From a checkpoint of a small transformer trained on Wikipedia: MLP 512 GELU.
Each number is 128 + 32 x the weight over the matrix's rms, rounded and kept within 0 to 255. Layers, rows and columns count from 0. Numbers have three digits each.

# layer 6 MLP down (transposed), 512x128, rms 0.061, rows 302-351, columns 64-127
119114152088042120123181127103145135147115140113101088098146132114118108115140107143064145078083149142057139147125125155123077081147143169095152153108124138162063144129138121058111129102145147
096103102146106135112131119177130163122086141032060154135139120140143153133179111141137140123095121135137131077154135156144132176107090145097096091126064074107117135157150194152146168117128089
147109091102126137115103091126142089094178146154107158104073115117111114139155154123121146092154088148139108049166114140174119153124087145133121086194164172110144107093132081080130201155060106
110108125185149133194060107155100104133132145148107181054133134065130085119134067113071118134164107084108109094110190183178125135100171080080157142118119143086106176123200109109134151109105128
132127134134147089154145148153108122144166123145103072221161137150150172156150088110172118148136098157114134116116101103131138140112080139131121118152117132122075107152169095124154165111174116
053081090141157172221112099147147131079127153132160192121096105146057158120141142110134125158132058080151078105108084117133130121126135131150092146135178116114214158132147116140081166108122106
122139096117145046108179121158192109039173137133126167160121146134113063120120131122116119123134079125113133079141205145129173120136140167113123167157114111155127128134162100115083171159099150
158153134053141163086181131126179107144089089104097059129143100106107160114124082161092121200130163131120182148098135129121125119165133120118172124097132043111092172166116093173173105131154187
116138129105134148130133111192175148145120141152124146085131175168169059180169140127132092104114107127105185115114116122071143183120159170113135123116090128185113067100052104163124099165136118
143130161108141138077083076175120108089120167137119155135079144092128134132123186060148148170067127132171163144116084083210112161085061159130116047146072135154122139121135134084104100140076134
165116156144092138103192153107149119187120121142113095118150102150145100097163121114137094103108111149194147123144122144173129202054113135158150119130156081124115145125113102145108125176137097
201180175144128133189138131154113141133117154131161149109141169147072157137112109149153107108115118120183095156097109140125150165105133124159092149134077095093099109156129102117165157153074078
123163178112073164113098119051153040147164123163184146135123159162152086094143133174164131116161099117127121067101134113090125101104107131118062172127194103141130166151120140092153146112116115
156099067147147149111097153084077091113113117166074072087137111152184171142138133124146096156128097055131172101107127205126147144189079153152173183132094115171081141144050120096098136101161072
108118174088174145163104132121094129089138154146184130136120119169158131091161140128133117152125146134112160144137151116120164123139191178109097091075043139145105128109119141124081102088134116
177145120168146094126110094175098114116137089126147093132119133164099125154145136162101120177153087190117139084118139096116145112100104111115186164148144116109162113136142151137148138124137136
125161102092102140141111152137185130106104076127125096118137144121122164152105093111110156158141100133065132151162150162135175110087082136118111157127151120142097139130071143095103083154125175
114061150176117175088120113199055105147079116155113121071149116151148118203084134134150109129101140074135081150117125094146136183159116110096146155183149168133125132103135096126177112130087221
171167147101130128124097155119168141117135140137137099119133106141148132117182186105138101113100076164166123107127105122141155127154136118111061187102162150083162142192133097102117114180099137
134114132151126118131094071116100138135119103167133202107150148104116105176177071094151121119133151116118149084120086148172173217139112062067130176156124115113102147186114152115124155104115104
098116169116153133124095073116147122129122137078069078163115137137066147146122102085149135110116148159160213128146179118175134116122135176114111186077091111098103155157147125107143125117085107
150152149111143128093129126140088096119120110124129143093105188130156136127156135179156156126115123150155038100090159128098129131135127179095102176098085122107104138172122125152077113148171111
140116099096148138157119140097161099158114102126107107139086155094164120153133072086136183140093078103109109129098119121102139122107119112139180142153155099109162144169143149140121082137181132
094132141107169034129105104135076098077139094092142130165146219137090106128136149117085088045165108157100120143133140138115149116072080148113149143124113124098103032145123101038100186190167125
107175114099116088082174135140225161122157117122129137174137143126096178110132120079141163088150136119206105093074142227140117159170079094102127104109099166137084074122050163066176165108172092
077138102119153096094142123115100082137181191102092200191123049159124162081109140180153072121066144175100136083083113082149086100145196187143149071156094129162146150116149177116186157146105127
092191117137105129149122154116119148153130165080124101130176158077164098126132108081147103151137098099103118115148081114158149155125138162144161121126126136178102129099113124114168156153139114
123120045165098170186158128129122164135137180168096141149180135133094084090053132182109125140122091101069146144063161204117105180092121114087146117106052123159069137121166099105083066123129186
161096092109188140143110162085152104094163154180143060047081132154107126106113084102149173128098152131112078091149168121114168133155122105090133161133200151139142124138155133173113204122125105
157099110108101091127133104140107105149155115159177082126142083158092186116102155123134122141075115112062095174082144109168116163087137120108188146158127155076129106127199141168139174111108117
133125154132176145148137138131085085131136172105092201141123149171147098099073128059050076198149100099087104150141117088122107158133126092169094119101147132200166131156155156161118096145105121
104132157119101092127108110108131162169059138116129089147133177190145100079179108159074128129098094142102111105103101162118157103131131093092116145146138084102121145194146138125138126102090130
067134169156147117126170173140126116150138110117140141168123139158170133136155140088153104089145127139151116126092122139160100152169134144117125135114159101208128115160162122099192155137125136
084119146170206082146113142148116178081114142158141152136101154120184024126108168125045105178104102143149160112151126153123133156109171115180130148061115136126117118105113164138109086174115149
166095136147116105097149145133163152136104133164137073166168088199142131110161105100118125100082110098174139134165116229114164131094151155105137112141138158119115177126129184136119084100101118
093082093147074182089141016083104172115089197146116083124133099105067157062209150112143152143179063156197152112113103151127119124135093211148126176069098143210187200162078080228165096118145147
142119097169095109127155082137168140103152121135109140155138091096144115103119128100182102154097103182103081071101131144138102091144127115124157140130093199150145119121174123084172167142119148
122124103125140108160049140120089152101108156170129140207079105109145164175083148084174157137113122112144148141061077109123144112114106119171131178123136064111207104081102114137110176105146213
130168160148157098176101079099123122120109181166115132084145155114155155170154113079112113092119150029155116178148127148170109079092099171137182114142100144110150155125154107163111134143096122
147075178092094119072186182130096044129168119125124110194121140143111134125118192095180062132092182069173122073128191061107144114156157140124151128158090133144136167218156060151151156193115129
104111125129136111127144185164176078101143095103106104162126060140145129163115186160108149125182174144125096131073085118139162112128197112136192167117140116112135112146136114137156110098159120
077161135073181150110166133073071088143120120172125123124106126124114189136137141081038142142124178130093111100176150128120095109151243163140143098087120134100091185081071125176142128134148126
149149151095176074122100156111118165126082107141111151140123123144155131106212155104136096094078124136101163121086087154193113135080119121237200138091102106151118142123101113161073131114133129
171119066140127078126159188154145128142113155149151098092150113167068125183089123048106142155157103135068123191082126088122138141174080170119140122193157196061134122065138111109171191109074149
187114160089143078157093088154153151078147112162157126136116107087137062129112121120144052129119163096187152132118092121072072147163155094167116158182151227178133152198149124091132155106155112
094136135209194115214124153104013119175097150143087194199098145200176056062152119090123143144088102218081100153094090116091088143095191140140128152153139067131149086139116136108146156103116104
171077075086076139084121136107206147107147115123136132131144102187146118142104106115196194136132120159148131162167078129171100140139130143086108116157135093112118112131117152102122146159147080
121178157115082092109096171133088134110153102150102103137090077139148135170134141136142128147152090199169149153123133141132142065128096076126154146166108106130117095129105096119089094169092119
123078171037083106095140139151141094111156125114145166123139068072138131156107161158120135115112127099091080137149108082141089158134121123141132176215120119157145092109165164176176078136146149
125120137144149119103134123143129169113131129194129150086137213141160166114087118117107207180124174095096134097074122155150135095133093112089084094162142035123173067095204117090162131123086128
# layer 6 MLP up, 512x128, rms 0.135, rows 303-352, columns 64-127
139106121090072171160103172165110098164110158120160168090142137100117112099126115095070066128124132096086160139145125145130121145160164137126096182105114159129149133153114097150089100121121152
115125095118114157170098096161114127113144126138186133119195106142133164148075146130135053126142149088137144176122083104104157108118184149087183109103106142086077100145174095156139144139112118
113121156175140176099152130168091121181135124118049081092179152038170181105102157075121105097075131103088153140105123122138139127137127105126196116100132067148157086158092113144123163098147082
095096039143124161090076120088169110139073193091127091106122148107120093112149142108151138121117143115126135110156167172167102094142118122152112091122131128201102119190095134180101119107110159
120176129125111118083150110147094166125105146158095109128099127143194145123113130165154114088149114146117117097085159144106144143181162140105107114091129165121101123055118142114141094183125117
144091103157130160129075188128081094131061087137094171142092096173183118138097104145137192131127105142130131099115060095145123125130106086160107146111109161157063101137089072122136123076129149
088114098128147144102075135099149070120107083114159070180143054128091091139059161144172121140152103161108077175148182170164106127182030054107122128126211180156195149127179179111081089129115118
084115152124079130092129178177121037109125117099140108190145098120160117164127148131125169110090108157124073102095065109154163166113110159123173171136078136107135167173099151105093096123103186
160173128118151142121143079142104117123069190112142156107103149111126076102143157115097096100102191210103093118100075171165145115180126121133218071148096172171096096050159146087118113148072103
095146116122130138132114132177119185137114181127065126172134122147093154140141144153142175148188090110051087103139129091159055098139108129111088130150113125135146085145091109155140144091124150
066114114086167071114108147143155152090142138122094156137074107125149106117138148136096126130151126173083176109140129134122122145147095090154120086135195138151136092099119122148095117137192097
123136097121102107152063138114188165180077089112089130105159147109158095104124149150143106110171152154059189110135208147030125237131145085094085168152167082092143149107089119135216184074108119
120142136094129141152137103151080142079064105162119113186127216113177146144161111148157127149125145125130097109162158130167180090081074102131116138147126180088116059103078120104133153028093129
144109143131082116076090113146151102125107146130102127116127097107094156170129088109160140168081102117156124053186055153144112096173116078128165105175128145106137109101112136122112151116098130
143132116090159151125082171112166106152094122092155078139134144144153154176131118139100142072078171159159114122152107148093154125085143111146125124135171154132159105097165114067136140110109128
099162131142113113136147102157054093137092155096160176139133143144133087083138141169090155125119151173171102122069145134164057147175130111123150124093121140125107147097110147180153107100105108
187192074117096152133096112108159120160100151172105095099128053087131134136157117120039132083088133140133228094101112078087108127137192133156138164115066065109181138173119162125151125122165130
107147124161150119209100117133139138177054148120179127148167139131160110118138098189047077162135174112124140128072156153104119142155108126146130081106155044143164150114114121118110118127161141
091183100084140091132125171150089155149158164090173115149152170142145058124124132148060115140120096112095135154149138146109126134067115137080084104112153106094195102078122124120132128156159139
148087102116141054115141190081151114136132060123130151093160153143139120167132103172076168137224122071135126115114138108092053105159147073134124111139128149153094113115086131112099097124154199
114101088116194165135129198110150085107138153176143090126143125137118086123094182173114091125189091155104184171140165129149115110127119121152130089118167105131150107075155090205119153160158068
113146145121117197093120097129170165091109142120091173109143088122121155124142184170120121169128181113108107096159193160142079163096137145164092106181124126145136127165096118157127197160122083
121127164116085093185117088133083161189097102082204109125103114142099160145112102068151140162172127057140088179160114093200134164079099183123133186081064134069133148136116136075131087122095159
161133125115089108141113182143113149095176091138098168130066136187180145128095083113184157073127132184187157085139122178084129093110058121091122133078100099136091151239137105101118075119104142
162128122115129148132147122120123119145085143110155122125125156127121113176147104130124150100178122115083106110137128083084179121114104135119131142161163108122149205177183096206089159056176128
116160110106138090107120115143142138165156140137079153103111096095074096155097107122173124193182105159100126050156117120162104116092112141204104216185121153108131112135107127050172117101096160
164154141164110140142139106160134159094126154182116129154097125110145076091170122145138143120120150119091167097146033200115149070171132084115201115108145081143156121180116129038085094128136134
145163146115101088123117162056109081101167083136141157088183127114094168125126122117134135121172158121138137142100151122145075131098124123072137127165161139086109103133135146150136043155116054
072176118134173159135128177122115160127141139118112138126117188092148079153153125112117137133169086144121148088141091103151108090161098132121087109152128155130073167143074142122061164155152137
188120108109081071125106122096134132175060129162153143113103113156049104138177172163141133076179173126150100151107144121157102121092192122084106113124126165063190137101121131080130058131097179
116087109104123056165128125095123093164142139140116157117088138146146134171057163066101166149179075144103162169151111137080155150139098123185155110178129176067167148107042126174158116124112136
122160128141106202097070134144144131071116098177148161055063110116155119207096112122134123154154117162082145158140056093203128115112116096070099219177160120145123165129143161178081128123116110
189170058133140100063142137188078087132153181156138105116110088130147112141121130157124162089140086135167132163096167153128095082122067094143156067131187127126151115177093132122155133103087082
185148161120144128125103150172120156125173070125102122115126130106092120144093159139157156078104161121067115120086183140163125086100093145141117110102134133152080117159192141115097160105148140
142128122154149183082156023063143108164104096111104074111107132136175143146167070126115135160161128073115124146139162129126133166091135139122158065110160188151118169140100122152119150087157076
127130141123121129155136109098086145205176198137102088091104144138131133138128096122082090084089170159136083150122116172109165132062059141116084108163188110137132121136132148102145151097111153
063131171072056138114127103123127140178171127136073173141191174173175148184121107135147093139180179121069139150130124115114131150168086129116165172112135142149101149153129103121078106168130116
151134096097111092096098149189124081102163113120120171156095119095070153131115154128045086082138083118106095076125152149109144176096148119134136156131175138114097080149129129182140138153120123
125201168144140132105072102171198097106099147167201114106206127179193107129089147138118119114151034159063094083103079062118113111154204128188057206049126096067151119061075194154093112127097084
156197102101100120130155103141118111146110167151131122120143169128131120109135131174150093197184076118063101126142103136115069101124168158087103116126186079122098147145123063158148114137109032
158082165161092090096132155112145140104136124109122178127200147093171097130076143147207143160143120114171104151050110111096121144141075088110180127120142070139104097153168080073156171112117086
137071167147119158167109148154130092094074135093147115123088133168161137109128146161163070150142107127126128140099105106000168080152119172107184123100091113169171093143141149076125114165118173
144076128136081127151109141109078110142184132111129096112159165134083138183190098154128173118161136121107115140110190105130123121178127102177139090115155146108108150158075118150143071134150152
126142044107097169081108191134195132139068121138098100155138084105124117101090166172099132116134133154094165087061094121140137157160146126096128216108184128116134116173167076100092152118114134
130169200091094175138146174134130099109120130164123093139160084111113063163110180119121168143102162122104131120134079102123142106149173121100106135232123153090137124143086129190151043132145134
135136099145124134106114189088111158132120116129133109151185142099133104182114130121142127144116166070103152071085194122117052227130071139166078166121132142152141118169112087157190097169153154
106110044136083069126123104123081153163170125130125111249138152103130119059056153181152143069124130157102145122070133115099144098140158152116093174148160092063172081116105149060144137152106149
097113118056108079165092143158153126144140172173097093181137131091133238131179183145159127097143131148142206154066138150133150098080141135100228142199189198058100119120090101159094139138076149
143134113103164070170149163168123083124046099098117098172136139177106110185116121149149080140100091117111152150104134114126143160124152110140171119168111185123053157125120179127107091077159108
136135076113119100104130149178052122069119142130121178148129113157159090207090086203095140158145117120082126058145133166173134087163134129081147106124123154145085193137176151128089130141083145